Weights of a small GPT-style language model, trained from scratch on English Wikipedia.
Architecture: LayerNorm before each block, attention and MLP in parallel.
Training: 155M tokens, 4715 steps.
Each number is 500 + 25 x the weight over its row's rms, rounded and kept within 0 to 999. Layers, rows and columns count from 0. Numbers have three digits each. The size before them is the row's rms in percent of the matrix's.

# q: layer 6 attention query, 64x64, rms 0.0717, rows 0-63, columns 0-63
# k: layer 6 attention key, 32x64, rms 0.0703, rows 0-31, columns 0-63
# v: layer 6 attention value, 32x64, rms 0.0708, rows 0-31, columns 0-63
# o: layer 6 attention output (transposed), 64x64, rms 0.0877, rows 0-63, columns 0-63
# up: layer 6 MLP up, 256x64, rms 0.101, rows 0-3, columns 0-63
# down: layer 6 MLP down (transposed), 256x64, rms 0.1, rows 0-3, columns 0-63
q0 083:490502484515501522493509492525505418518478485467558489502508466501488481486487505489489496471521502501523460486515532468478531553485491466488538501510527555521530490443503493478502476503513521
q32 089:495476561535542516478488485490554481550490500452494518483522524477455511501501504518496521473489488489490490486485517437462479509486500453484502489497460527512519502465522463537514502501498509
k0 061:515497495496473523508510488476450527513461534491511455483540494498477496470439507540485496497515487526527473505470451544477533505491486543487491509532522481543481487488484510503532467465509516
q1 118:472506482481481515484478506466512531533462471503479517538537525468511527533502523488484454448466523509511539495527514491506492500508456488477498530508513459520466488516565522524516486512523485
q33 099:495490481495522509493507519456519534439529508536488481481524469541537498486500497438460498537488489499497505499501479555525463472536489513493507507510518486509443519446504508502512495492473503
k1 087:494472513514488463500501508490506497492525501477475597484510533495481546517473448520533523508524485493507475516520525472503462486462497472479495519479507503536515524532517466477511521537502513
q2 121:492472511498501532454518481513479457504535478481541514491497516504484500481483508527495529495539511527522492533483531470492483529515530419482477493502482494475539506473529491490494498548445512
q34 084:506485468527534540500536509517517457520486489512569492493548525546492457474490479515504489492484487453515518493511506479456520540531482489499507515524482516522513499485487530450519468498505476
k2 100:477520529520520502515487545471474554484523447488512488483481492503514480515471512482526502562522499465470482521537456511503493503510498500480488485566509481495535502481523488500448536515496487
q3 095:515520474506464531498507473465501469548449516489506486514516515485463455482508531525500530481509530507489539504490497489496542532499526496472483478522495471497539497456528509436508473512519535
q35 104:455542535499520532498482481500494486547478506506511519491475527478509476480470518505510511483539490504467495482508516417490510519506536498508482485537478522497557509495488507516462494564487494
k3 123:503495478482510573511556517471500476567458499446540467487491501494484463471486510488485506457507523507531493511504490493485505491536504488490504488520520508527532509517522506503460464520502530
q4 094:493500505501476468523505505471506475486533495545543532448499523497481553491524480511462504502531441491475519472477473523509510436516515494526521480521482516503487497525482534498520547510524503
q36 097:514489484487530484508474528490499524472507507507476519497539496556507514489547494462539443539503498485541479481477511518500465508485475522477543499494482480493488487542468517499570469486497514
k4 098:486537496481502490503496463516496506494508474544465531451511533504495545508525496499539502484533473507495483506543463496494519477502484484519535519461431543494463495480491482513524537489512460
q5 108:501539486469532480546510489499498547511431504510478500507518503494495494539499525541506492503495526491488541459536494477555472527516488542452492526540469488489475510514517509517507497469491488
q37 089:501472537487525476485483526492519515498529492489441523487508461525500527468517481478483513496463505514468501525535495534447458480497494472517513497488503453458499487443512485512506536548499489
k5 093:472468502487472481469516453478505508490519503528525519508481516485491520539537462475545481509486486472486485486507534441519536513525495495458494521537524519453476495520514446536495476504502495
q6 094:479535490481507493529524517482480546478494503523481527543500544475570449473495538476496478489509484504456524490531478506502503519510505516488466532508475490504502547521471491493453501472516476
q38 111:465581505469507507506492510490466528478458473522518502496475512474502507516504507441485505531490503497473514519556498488505479476489487535486499494499491501491549523495519494493459567496466484
k6 112:499491475490466554511518478481481544533424510486550494506522458497488488474492488467494523526475529487523497511480530492496502506527531534474532503524495529485553523514526501487488512469484518
q7 120:529460493503523447462477506502518484512519514529490488511532550518507546524502539556487498494548486498507501493483435488504501488491509482515506529470477485509484456520475495499533467540502522
q39 125:517470499557525494481477496521508524482528517484501505487543480551473544497534522533507440477509490502527454477477467481519524513500489482481522521491507467540471496485468516484538466500507509
k7 116:520532462521527479513492535528496488482568533519487504514518506541501536513509494504502465488541461469518488470519452514482527506462519476500517506467497480521469476512444516485527477482491513
q8 101:497513493459481486515442548492481524471528511534499452479511484484508459487464484509520495491437470521486503521537492485504483518508498462491491467509517442522514495516523513489445510510513482
q40 100:501535552420476508496488498494519510515506481520489537478502473494472524504492505510474491450512500504482516526417523501487489508488497467556476510511487523461488510504503521475515531487495478
k8 089:474469537457491506500513496509510480514515465506507565523484512512464538489475458461526515488509493497495519476551562490479482480523534521504530501462489520507454503522479471475513493525491501
q9 080:517534547497533506487509528478504512495556458536464511461510497457498496487508494519501505512479505490512480504505476528518476545459502492478492532515480494491443470500525557529522485457485480
q41 088:439497489525529511482500503528487527502515498477505481485507462508555526494513504513498490501485481436461487462536504473498535511482466522538505474465488529495488463506502527471522529528468540
k9 094:512500469462523527501481505520489519488469498482509507491537468549514482470527464456524419494508497537520482522512457488512493535528497511519508507525488509510479528511460488532484451501525502
q10 096:442487509470503544507552527480498533480520500516535479524518514499507498482504487451492474510501464459546488457480539508461508512507527559520515514518508503514506472501477550486504492502487489
q42 098:543473519495522522498488496495517492519491540527470506452502461510513491475533507525502471492505520521519520499516485513478536534504431514495501456541486490478440487522468507486492466505553485
k10 092:492486477494472483527500486545498550553510482539523495509500425485503513495500497478528466463465453493517480486511502501473529497485497500503499513491492460482536483482492500513522516532560462
q11 093:519514445517473509489486452479467499498483512484516486502501511507442472508519497512484483509503532501522476530536513493431499494498510489486472552473540484498465521489519485518543450488537507
q43 082:498534524492483548509524519492511490510492542487507520475527473482509508499504456515496475441508454513486538475535500519517516476528443521546498519522495503497545487469502488504485469528508448
k11 090:488444491513507483500493547505528512482525498476463491485548457480528487502511482520523494462495442538529480499539508511487508481445486483487505536484473503476532515508535508474548501512516524
q12 086:522518544518504482488491509484538487489498472500517492546553504476491512504471529457506485412467490532494505505522472514480505501480477497504543476482518512520551491530511478504509461524516525
q44 117:526514500516500468497482511427497477525462499533467507479474494507525471478486468524515515490506491482527526539539529520515492507528528488523520492510519506481521458487477526438449508478513533
k12 117:477511554514485490483480523495473457513473528482512532528487458440492496469497525476496505510465511528476549520477493553465537479465488499524522510489512514501470504472478503506529508468525477
q13 101:468478482476429498496506467509518485506509495472560484476492463518495517528506488521509499539456511494520487444512525520530503515479493527505537510527504512468501522510534534497526508447515470
q45 111:513466523475475505452468511464515516490510445498540491464460460523492517503500482543478476485509515479506512529461521514505506495533497521532544500519483502461475516494521501524466520451536498
k13 113:469465513482496494487521451520523526498495492497486514498527474534485551514489509497515464458492556523494515471491532490502492440499520491465480499485481523484514489512498450522554529484526543
q14 109:520483533491444476506486484483495488492508515518531524469497482507493553497477484496495477509480472485523479488446505503517504527461486512468476499534539471531470525566515503554480468480511499
q46 083:510539521545473452518486467507480511538522454501473486485498521499475479513495571516469475512467511531471502474481494472543502487461483466503523533493497529505490483481485531480521492487538500
k14 096:495519468483508457522438519462497476497457471498513470484513492507469501535495537505523505526487480528489574497513529492536499509533498531482501507480453456496518478489521481502482524468478507
q15 092:517492487500445515522537542510510520504501543576488481513463522495508448498483510505496522526532499506469508537456500497486514530522493462526469470481496456503508481482478510461479516489511486
q47 108:534516483487472464479493516472526454473515504522510504539502502506467515460498523544458535511526543486498534495500506556529463517505477520493495492498508459529492474500492507471470454478529525
k15 104:470508470534530493515505513495527455536506494511549552518462522494509499523462485504484536465504509494460520493486491453458479507459521511526503470520536487513521465514474507499526494472542518
q16 093:509483482530497521527542492521478461473482483494552441499496445538484480464523503507494543530523531502517483509472502532503535498468537486516509482483508519460547516468480500490520511494500522
q48 083:515453534530535490474508515503468517519469496466506439493511463502471451507481510529510521493477503488527486472543474458474516534493514487521507526519472537509525506448513496539514516506514518
k16 089:469528470488534568514480527488522508543453489463517473465489499460491483506508497494497494461519484501485481498492519503478519515471502502472454487562481511518532531532525533512481517480482516
q17 099:526517526525480529513550458514507476515477521502503462543518485538485498510499464485508449524510508451528512481508496483497476492505516527481490464471526538480472473488479567461504514505486505
q49 105:496507483463510476550473516510493530486509511533499542504527532512504502506530480491503485470476468464497546464473512534536516509492523455478513519453479459496468500530506536460490474467517480
k17 076:460485487484503489511506531531535477530537499550478527487528515533499557510505509497531508494492508500501498480476490509528535539513482505411489542513462483488491497496524530520503518536487500
q18 089:488469482501500496507518494497529497489489511464488474514482489468481521467525495532472455482499535531541486487480518551520505519455455468514492497514499508522489507549523469553562511497477524
q50 083:491486565479559500474477502463534490509454499483503468475510531478489515533526506471513500481559477501526500480497477471486472516484457481482497512537473554515508505475519504496476496491529510
k18 090:492572518456519516493452491486510546485519477520459548489510508523495483498533493494498497509515487530510520506469504502477491467497514421474491511520487495488503494466488456514507548520494490
q19 079:504511503485483503529503471506482492506490483531463496525510487492480527517494480508504469508486489537491454526525522555510565505484519476530517451461542496498555491552494479508543479497482522
q51 080:525482508507562534463440507492507518535522503500477444476505507545524510468501516484496483518512517512478475504443515513497475506499533474462544482496527510491544483497486513495483496494491545
k19 096:499525519455498476523479502502471504500497499517476558501479521529533528490508449504508476510470464489522495489557513528492530495551455482539509491519467473505439489504479525513476485503479496
q20 108:488484519468497494494510481484493537524481516496491515536527503422499532531486492541520510497484520524494575494514491506496480501507483490453467499505473501453519485526527562502514492480498468
q52 091:478498497465482536543472492535504513518457505511473516510480554447514454489523490469520532489514467509488492508525513498525484463523496528506497473528466517501518531533474493549480483536482472
k20 109:495488513493488528466530487483548462515442507464531530449496496500478541494501496506452496488506518544512497535493515508482523534495485493512513466529470522486549497483523452502517511493537520
q21 099:502505513502503504496490502480493547503480465456465559503497521446472547497511514482491527503483510474487527538485513519485463451545529475479491501530480501474546532466516504483486459504501497
q53 098:462494484487485492496530478459521524500449516529498522495526497476542564512480500529502475519456500504471488476473483509516490510536519515498483508458488431496490508551494480488508532533511513
k21 084:496513505479487477484513489494537478489494465538517498510489489468482500495504494517473533488465538473525534481542541537511468512536470494472496552501483484486506561451547506469481521487497474
q22 103:503518550502516501539479466559474408513497497488515495507493470459489494504509499477514520518479506498460490488491541497533513516513512488475467479512534483458503519461488496490512496530478470
q54 093:481497527498508480498506525492477526528438467494490503500495493463532425466473505436454514492525494505477485495509524466501553517536499529544515498480486488526515498501522499526493524505495501
k22 102:471489499501511475478491496518488512482509481499498502529525501526532537488545511528511461518569510498506517535480471552488488524518461524460520458452487481450511473491481519493457496515494510
q23 103:496474478508542475508471536497486494475503492514497477464500511541488487560494487547504470483485480487536472471488489535519493509458490503544527516481560464511464466507464512510518510509537489
q55 102:528537488497499505517468520483495501467543475542488502457485502503470524463516512472490491531497512480477494486426484512542509516467525532498507500478525439517505467508496537484509538481519525
k23 090:498490470471519505521505474501518537531526504454527520494474523494509456546486531510532498494480498519487519542498507491526496480510452454507479462491525460524436501522503528522475496525460502
q24 107:544455518501513533494500501458523522496519492508466519479466526465501517499511547539468515503519475533446503465487463522504478519508495470524502507511485489528506493481478445465491545519536504
q56 097:484541499476516487506492525496500502455467501497486508454522442480519533502491534536462478461501489521499526484546524536537492491459502486468524513484506523478476492480514463502532544500462487
k24 103:458488553499497478514428537500495555484522506541503533503481504497525482476523500497516504464519489516484498479432524479509481477511537481499544496509536517491514526510501481481495462510487518
q25 099:495475581528496512454500483513566500454474455471493479480529529489492548517504484495493488511491536491528513493484552489538523490507479477503508523506498509484517494529511491499518525512464504
q57 125:506462538433464511538499466518506491465522494467490500479516476550457483537516494491505525492512501510507501456477526526535470497500502505538503524469476509491535484506549469531512485509523500
k25 113:547485483463495538442515488547495493533504477495476469497464505470489491507506487553509546507479516526495470484507504469534541506540554494461525480510474513481505499517514466519501520496496486
q26 087:467501506493465512505456514496498504509516562524457512462534555516474518547520466479492493530530463517503516541522481527485483476489530478478477506508512525464493496496455500508501475537485492
q58 106:513510538526471472480461514479518513471482490456501494476515533566513484544462524486486514556501500454508456474501487492518496490493527499511544512517470486521470482512483465500492535480516483
k26 102:485454504488503520520518480434520489517494461485553467485467472500501460475503531490504510538505532475492478491481520489532491521516531499496513466507479528506518484497515487501498572455533514
q27 124:498515455525472520513515526526527525507485495523514441550524497505522506519516485476499440513503534460518496554497487521504462459520491481489509506459506467515454512480514516508521542507485490
q59 108:485489529522543460522483503481509514509503521472503517512532476494498535524522527526509428490509485464506519510470498491499458461459508493487519510497526446489482538486431510493493492522491470
k27 122:465510515503519507508525540512575480518445518532512514505511507469540488466471446494481469539486528460518486475503500506493514495502484548472491506522524469489495507514528474504479526487478477
q28 096:557547519501497499543475486483473491499507526513553473462490446509476524490496528502501463491482490488522503456440479467557520522518512511521503496495484501467527504508507468519470508499504492
q60 114:494467512495460537518514490506488500489538489511535432452478435489511470497490463513499484501506517457499473494529527542517516515511498541511497513505528446473527490509535477512488497515487523
k28 116:524499482487484492438517466485505531482522508501453514509513508525490512507499538519529433461524527522494501463460487472488499486499520518478574514493518479491543518504520504458496506489522502
q29 105:492505531500504537507487508527479546528486509487586494474513500504492500477433492501487494513485465492490458495500492477489518496459552488512496517508504484511463461502493475500465508500536446
q61 095:509467482491509515478518486530527527480517483493535510415491491543488505533525493461509501499520522488472495478531532508485481541538515483510524515499488527485477466500509486457538468481453516
k29 101:465466473502460530464495457482477495490526487538514489485512501481489479504533455471482523511534525524544474502502502522462512489528542473492519543534487469476525491518479507474507547494529522
q30 105:511492549540538545486544537490497485516493495454455475503485476529489500450521508465482486499499496476519440511489494491506492508536484500483482494504551508522543544487492471504509504490472474
q62 100:475471516507488532510504508540533485489501496553541468506522502541538544463488500495476527508459508478490453530457461486487536498475502514508498489467475483518517520495478506454517478543491494
k30 097:529488474484506556478465514488505536503530511501451477494500497509490511461504505511466461481491500481467497513485494464519548509514443521530537499510491478539504432541506525496495485515503524
q31 088:512476486486496477504495499528527478495494482490519505535523529524517473523451489505533501478502519529503477505584483503509492498538503503519480476483457458538546508490546510485507520524443492
q63 115:500490512511478530520516501541504539490488527503477465442517465439524512480466545505515479450524481519493495509498473462513485505505490545493539523450495527522480493511500495508493455483483517
k31 098:500543522473531478471530504496478504483513510524498476507524495515578540491469482465477495503521478538520486482473468486492534510449508468492539465508498508479504509513515525513486506507445462
v0 093:513486453486510488514510502497535524470530499504531524504468485483457476489506478494465538445547503492520547541492524508497503487466456548501463512495518523476478473525541479489508483490472492
o0 096:455515480449495507498514448494470483489524478522490490474506500515525511528491453488479470485507485526537436514535506504529484480509537502483510507519527483429507504511497488516504535511471542
o32 098:552487496494470493512502533476526518497510541483527547524494497467467456486477512523485520503505484507494537510508528474516484515496472483460492525456506545515452471547496465540516484514497469
v1 091:466476532517493496504539509517514507551466464455488555510484524493541469518513538461496527521539504506490477478501536508519489532509502477531493515497506488539463476543509480473516470472492502
o1 084:501514487503524489526532495516479531499489510507497556504457488516523477550559506455488504514502509476459538506535537509544515480476496528517482487487462511520478488524480528496508500459483550
o33 095:520483486476471543486520498516469485499529504485517486483509466522462505457513550465504575470529489515548502475507490485512492512517500503525493506529464477503510524513498480483499548517443475
v2 097:494504517529531457491464464518477453502479505511527507544495500507469482485514511518473492469499501501533478506471531488532502488509562473507545478494522446508539542495482472520498462474527505
o2 100:509513516519507484513499507501483483485478488509503545519470484541500523462515518502457505537507523458479501460477490509462481468500497521523521519497511499484536600472496532505492508480541525
o34 095:513468547516545443520501467510497525516503538505509484521497466489471465507506521475531511461492491514489514558491510495523519551477517509459495502482508466526508473549501468498465512487491472
v3 095:490532499492475489500470477494500471481508514480515515523519503478500528518544491515526474539535509457516467520477537513451524480518480540501539543459493500462479548500519480503458493534466497
o3 098:498482528460479465488495469548482458493510487509457547467517520498482517503547532472477490491484489491508492531490501466462512515493484489517544451498543509517518561483502517487471516500527497
o35 098:447530495492484497485513523440531478518483542517513490483536511473527471486489454510524495521499489502486520465529520542532531469523501497507501551502477492521469486524491491560506496503461517
v4 108:470485513519524543478511484503511529507435534540502494480522527526496518522482514499505509447483480509507453531498511507476478521476488498474544510476444490520526485566498514483487480520507478
o4 094:492509516464488525517458523472534560501489482487475512468507506490488504492494464460485489525539486483543520475507474491553447500523458539526472495530505468491502505525493500534477510500497461
o36 113:509509474521493528494512492510487462513505557523518488502477491533508504523513535468538497478492470526452469538510514523480509481461487492485492467489449550516529478512478551473469505494484539
v5 097:516499487514534491519542504509451549483486488503499502541494472456454484483528485556529484525480492505487501499510518536524472501537506451511523507504455489464485474492484483504475515555502522
o5 094:498486519511497461517491497484466486503471478522482503489520507481477475454496529548531505511501501577527508506472508519482510506538472449507558489489475501498530473475487478514522475544537504
o37 104:507493503489489517530513520517507507484524523512543503476513484520507530519516495460437489520486504479484516494520491480478457493427531514488451530524471493516468509494487543496454557495507515
v6 106:504528510502485499511520502461499540532501524498494490470478435526464508505575482492462522473481525489484495492494478517545483474491513510503487513534492457462513457507489491548525481504469512
o6 111:480427538509526526511511470526501504532485473488511474459531474546484528462487482518500468434506503467524481476507537510488503495517498508494506542520493531470539513506502476481512480506520503
o38 097:549521469524496488471493527499483493474473491476540526468500487473533505543546527475464542527517509527465482506476469470537487492488516517484530479491490472506503501447528518521518523533475489
v7 099:457517458522512502540514471500466490482527513484540501488504465503510509466507501503485508519493497523488481506601488448509522492514466489489519489468476490515498501518514522538469519498525456
o7 097:515527490485480519448474518523556504550467466464514457532494504541496501480521511521498545513478515484510461539512514518483519480510501469529500502480488532529491459482501510474533493500545496
o39 101:508547508553516492555531464464467482480479539501481532510467487486484503475531516488494462492500467487507536477530500459514523496509479502450478468489486493487457519507543518488494525517489480
v8 109:484455455483530524509484445529539498496487534508470510478501521444498498498474441505483503501482506491498502485481509508494530499511536479512507524482494456492518515458496532484530532489563521
o8 109:512495481495489482543451461492497466472559474533486498508519519531466430534523493496538510511516511484476531491549473526529529486512528500488507500478512492522509513477481462494493526502520522
o40 114:476503518520548503485532472521501515527493530501477569493463504450536526501484499475482497518475504535507492523434488510474480527460480528496528498510492473489522529482512531511516459504512523
v9 115:537515487509487521503466525526539496506531501466513460479477529524502501481489474500535485475547530511504484520520546489512459479506491513506455487473470473507503492490534478440509497506562468
o9 108:507471448490500500488493488479541478472534546499475483477469497516511480505481493534482526482504499496499503525565531518531492505550505480520472476499493466492491491472531454462549543497502483
o41 100:534478514490498496513518469530528519531476466468513436516541502490478494493508459495545498510497560501509513516487497486492507483492528546469498515532498549484453490501463495521470493508515544
v10 107:457444476477522491504480488503486507508478503498497476479542531558548513523505457520523523473510510489476463500514503521491556510504529504462475462527518467506503548482488521469502509492478509
o10 086:513496478514527487533496506486493485452505508548535505425478481485460460494527527482477486529524488500502530427497514484515537489472530500521505492531493525511471497494454517486502514510494482
o42 120:504527459518491516536491501479503489540462528481530489562503511520515493497523474524515496471475512475481447498476519557495476462514468524511474502492527462508512527508500513470521447489491535
v11 105:492523527543455471474527472477431515524523528518511511508487518496497487507520495534511478525473517490501489555456514498509456479490500506510462536496538499479490547497510550487476475498505482
o11 098:536566530485515535521520460514520534484493531514494496526536511442444484492513519528483467471496465461530493483486501501526523531488513461496528519511513463501488508484519502493505464512485489
o43 100:483484471459510468502517480470481500478468481548503522430485483509462499496491492476537538512479524478478487499485509514517505457501532553482506534496532537506505498503484496528471545477529521
v12 084:499492529500546526474448499482493560474505542450523495515509492535495484540475520519465510545499509552489500468478501483508548523512504481489506493522497496478462509483500480480520455480478494
o12 093:516521483526461521492511488534474486505531522475502466499479506547471516493477526489521477535461535478509523512452546479507483493562527491490529473492479501492483527519438537502478490489490492
o44 095:460495518484546503485468505463485519461509516487497468515480469522545449544499515538489533502537482544478455469530505492485509493448482482505462524523520500517506514500499480492524523492523517
v13 089:518464477470500500465455464513528467508515470489501478519498476556485508519554491562484518519515499492505482539522509479506511511496493462479524477501466531489535552487491504464520493461502495
o13 091:520448501505527511505459449480471457482506472457495509511459512507463503487515490541493538520507515502434503484495524516475518513510511483499519537538480515470471538491485536512491484524516472
o45 093:466490480485477491508493471512519473512469535550500466511569488486512502554505510517498488520493497497534482490480471493529520504498469463488470465507523547500538497537487479481540490450520508
v14 113:488510510443548479495457549486509486521455518515518499435532502518489456457487504493504530544503487502502494520517489507511511524499557476512509489493467528505455484509538514498488496505529496
o14 111:489478480541507482493501489496539489501469507477470513486500518525523500523511487473525543544504513462503493503477563486493460491453470506523498476504477534490447471533476538524530539530497494
o46 097:511515551474510484480465523502474494495514495505525519497462463493494505490502486515492474505482492524476503475481478538491561495527569477464503533473479523509500510479548490503453478463529540
v15 109:485487468529487498491477507513518544507521498501507487479503481495524493515480482466488557494477512549516501545477468481505478481541498532470548473438488494473547490525491505504531497478489551
o15 093:469505516512443473476531507489463523533536485528500474564510462516510471511504546509512522462494528505464489485459481502487496509538497469527503544486524488502492497516512512531468545510509492
o47 107:525494435490531503528510455526510512485475488492506488499504545496529528500516491500492553521458481522464484519495515505488517533546495505450544480459498523524495513493480535456520476521478507
v16 104:501492518482522467474521465497507458516518489477558489522529488489503483547505528484513512474479443497498532505494475525430498499537537481479469500478508523513511475506463536483506507537481474
o16 113:524520512462459489522512503468527484540459508526552459478516520500520492512520550486451535500504451497513490508524465523492494466490467469486491491497498511512489513524460529533489496484513455
o48 099:476487492495520501462482510558499511449519502516505569524548494479517503488474458544514484483490518519512504500504521477490498514512550500542504524476487489441526515520451486480494484506487492
v17 097:498463453529477534545507512481510482488528494449500515513474503512513518456483496547503509534480495507496516498470478550466532503491546469497523477532499500534499517511502524504521491537509439
o17 093:532500470494497485546451486479524472490474501504556501509489537486490515489471523553500538505527513464482508498491490495530475477542529498478482457508479507516523535526486472490482473551492537
o49 094:478523481513480515481550529475476488491550478504477502481462556480515506487510538509497489523461541530489513509514534508449523496463515434508527504522510494528473471509512490503508497462504479
v18 097:517514501519519520512505479457500463449503494489511493514545486478517483500468491453492521466494444439528462496501523512521526468484511485542459479492510495537534516473542486492523512507515488
o18 094:487513499462494483475472558526517481540490525514533531462481530458518485517484463477492533485522499468518512492545476540475491499484529466497478481509464514481474544488503471478523524475519501
o50 096:493470518537493502478531504428498523524533489524524483509528466518465491531448499492490530492449461503474491490486479459510524528500474495507537488467549461494485512490493480511484498526517515
v19 087:480491502479490493435523538449463553504454449507516482512485508495498544457526513529502507501503480528518501510492504471494491490538470511522523543495501500474516502454465489525508530496520507
o19 099:505486540507520481449486491487483550484522523472463526489526487492471543528511478529531508504499475530453537506500491505498467517486515437474512508499470517470528466536516480526521490520530505
o51 098:463486495497494515554510510465503544494447489518538522489496529524554504487528518482482500508534529505506495533466546491491474490500476528551499508482525441529479515521505509476506522476486522
v20 093:512533527482469498480490473486467486493507474487517488522474499506500500513523499495474522472501482470522496532497480518554507477561473501480522492534456531547479472525449492494487551532472468
o20 097:513458526480532479490462524482496519521435479482530492535496522469495527535518492503488531469455517473525455509498494518481491455523492486468541508530467540506476464491488518512499503516484482
o52 089:509497489525471519466492483525561488478531512444518499473482483507520473494477509498518429504524496515505534520495480518527520500505452508519527537533522475471505483514474505449502549489496506
v21 103:483498555516474535472503538570472494526507494514527509540471498501511511505518441507525466468514489512514493529484471507455520527493501517483513491472457471518529513485504511494544479494533486
o21 103:578477514543497486498484502492522521474509532496500507479462503528487511514476539481457487504490512528527491458512555515521498491484493488475519530471514454535518518507552477515492484462499495
o53 108:441501459479476536509550500529479477501523470522517498519515493473519497479506467499521504493537497524481493529514504515474501529516482483464461447484477518506485475494475497502508517560508562
v22 099:506484491513492483491488465476549503511478492510533500492517531438502478510543471537482480503521509527543486485455462527515501476448500538538454477530482494518504519533508479494505522472487480
o22 100:509483492454526516523470467511461489498521483512501495494480473457526531558509538484509513480518496464499489484499536505526509519504516529486506487565534441514519508508473466482466521526467498
o54 099:528488503488474499492533482476584516510488509497481523528534518536457523509485465494469486489513487519487539490500489470505529507495546482535485495425478504522523505511526469524511510489507524
v23 100:494491493506518506488512533518476523521540499447479523484445517533493487504512489435514456559491494511470493488476482528530525513461464510511502520486521510486523542536509488469472530516508509
o23 098:473514471471551512534505530497498484479536486493512516477517478538496530506489495488519505488486492514479548511456508497539542470467475502542531476452510509530509451520520464527507460484500512
o55 109:480493488504457507466501459499512513529485522502491480461470513532468469473488499525487520543487511497544459498556519491540494553511518469482480526488533487504486478485492544483466517526475528
v24 096:476538464485497519528432443517486539519521478499524482544537508535487524451506504486507523473496528539475468503474506496466490510461466502537487483500491523527508489521506521491505517517493511
o24 096:501541504440540480540485483516528535516532509528501472502470523514480505487503460503519484541462479444460473515509487481486496505532491497475494481506496500489500511501485461556478504529470465
o56 101:492472493527466497498482460531494477493473495445496488540546499495475510527508477502522507430514508520493492539490525519511487507484480460504530515518443527533438501485530521485510510505502506
v25 100:512518472520507523502503571478488518505534506496492499492482459455493513515510488523511517493456499490485487482500506428491499479485486472470520489524491473472478536566477495522480465540531511
o25 104:484515495512535541464499488499481518528495480478469487488493521555531472491462530496471532493468499499539505510461501488442479494527535505470530491493466518488535513550526485449507501515517518
o57 100:521538499489472465545526545498500472504543490546471515458513481493473501498549472503509483520500495490507499538546498476503491474482488474499467494529530467518513503525490562490488494509464540
v26 096:491482442486490528502519483501531507491515489501544466468466482469554483532534496497481504468567502496441504528479494526523527516476505485492518500495487513478489554474494472515509493500519468
o26 096:491479503470487515485485501533459496494531469491497465504484541509492469475506476494512516466496517486517500494544508481558513472485569461507539490533464533508540540469514509507525516516503532
o58 101:480506477523482534512493469479542481517519542528516512514508521506513502486495538519465481499563512466477485489467537477446463504559501535493510502496493504511479488511481488497442469480478511
v27 101:508482511485529518517528488508541499517503497507551503575472491516524515491517528488544503506440495471529496476490490500485515471542483483495528455480486514443468531515490468534487503499500508
o27 111:479484524472468437489506480491475502516459472517517510488524547513534494482488530497471497521518473514504517560517474481465474490515523461521520493471468516494517501526526519497454462529478520
o59 094:511528467489501569489520491522512511527485525547507470536483450530485516483518467495509507482486490490497490495456531519508542523461472503508461471491500479488503514489479476493547524494545540
v28 103:504556465483492516515546509496521483509481501487547479534472480492453506480472490533504500507517490507459534500531514490505541520482520460521532482477518462488476461523515535469527509467489535
o28 114:483473514538504482485447517515494477529494519530475488466501489535518455502468440546486482530466488515471508511549504501486502482502502517487471495477513535496474478480534540511480469496514546
o60 105:524502475480481492497549498476498459485456505484511511501510492442485519506505547477479500468542500530530496497472524506475526496485532425497506513473505467505485524508476479508471561483496493
v29 103:491470497490481485475492536493490554468547482518458483501460525510487500522514515493469501503512513457490465539528508515467482541545501515527466461475463509488501511550523521522481528517493521
o29 099:522465491481462468487506472469517507504501508516538506520540488456493516538468460501493504496490515497516488498489541564454498496508519478545546489504474489472484460475512473536541489496518483
o61 099:483509443471496512523478517495496494499508474521490494451443490520508466486525496508526530467495502493543496505528476489519486561534497492526461526502451536515507523535514537516476460507511500
v30 092:452514477470495490482505474488495497472502495489487493510483556503521448503531506446519522555498502484453502528508465460518513522488515525497467514525475494533476508524527455508531523519513464
o30 104:501489471507510502538500491496516556518459481472490471524465506491506509520527459471494488529460488484489487518517543499531561514506542474523503448511466511545500496524484475537511493525477508
o62 084:482505505554509512481488482545528476496522532541497509462495482487491469495528502499493509537529541492471509529512484454490470509522479536481496534514569447483463504484494514540504481500492490
v31 104:513530483513501521497500520495496508469502430520510480518519489464505499485472491514426483529502489565511501492490495491551530499519536530490487548507516506476483453516532516504513480506504457
o31 089:515515501463465517467475487459484504465524507500519478515499474520552516523494442453487496515505528545482518515469540529509511528522494454481517504448474523494477526503490486464493506509527521
o63 106:488500485493553478506498508490520496478554456476511535532490490492485483520511550492473464512504472520491474502530492493488512467491567501524499483509546485536479479526554459490471507513481512
up0 101:486505515478514524472494536486487478512487527487497494508505484501477517574540466508538488570498495541493466536524509514513498468525483438461484518497527487466480493496517500515498486525487530
down0 099:468523449507483520489482507497526512442522474514495478501511513510471467533505484539495502488517476470481478486499520461489499441508481491512487536503506501436440520540497503490472514482510462
up1 092:518508505505438464488517478504519481487422533528516494518518485524536504510508505546457508453506500520493537531477524489496532479493502508489503491440488477489542524516528505485510499489492468
down1 084:494489492490505524517503539493519532495479486462500505473467475452499440501483481505488535515503520507506489501500513491568515524472526456444513483530491497508471472520506464558498534496527512
up2 104:525508443471570483565489523514497479510536509522515538530482496481477493484474484523522461533475512488479483485471508518484483485493485527505461495524478484484543482507498516488479478475460513
down2 093:510515526543484491517473477461500484536544492506493506463526509472501470515479541501474493510516511487521483533486524497477493493550527507454510534460509526524501464443541484531471493491473473
up3 114:476501512512533539512519552524453493504459452524510482502502502466505472469468518508491527517510531499537508509458488512479547505519485501493482482476518520435451506499463508497495510472533492
down3 109:491518489474468483557504517504534496525521505518483524503462471522504473557469500479469473515499525502491488477509506480539491495462501542516537568533510479502503492493475497468523472484463468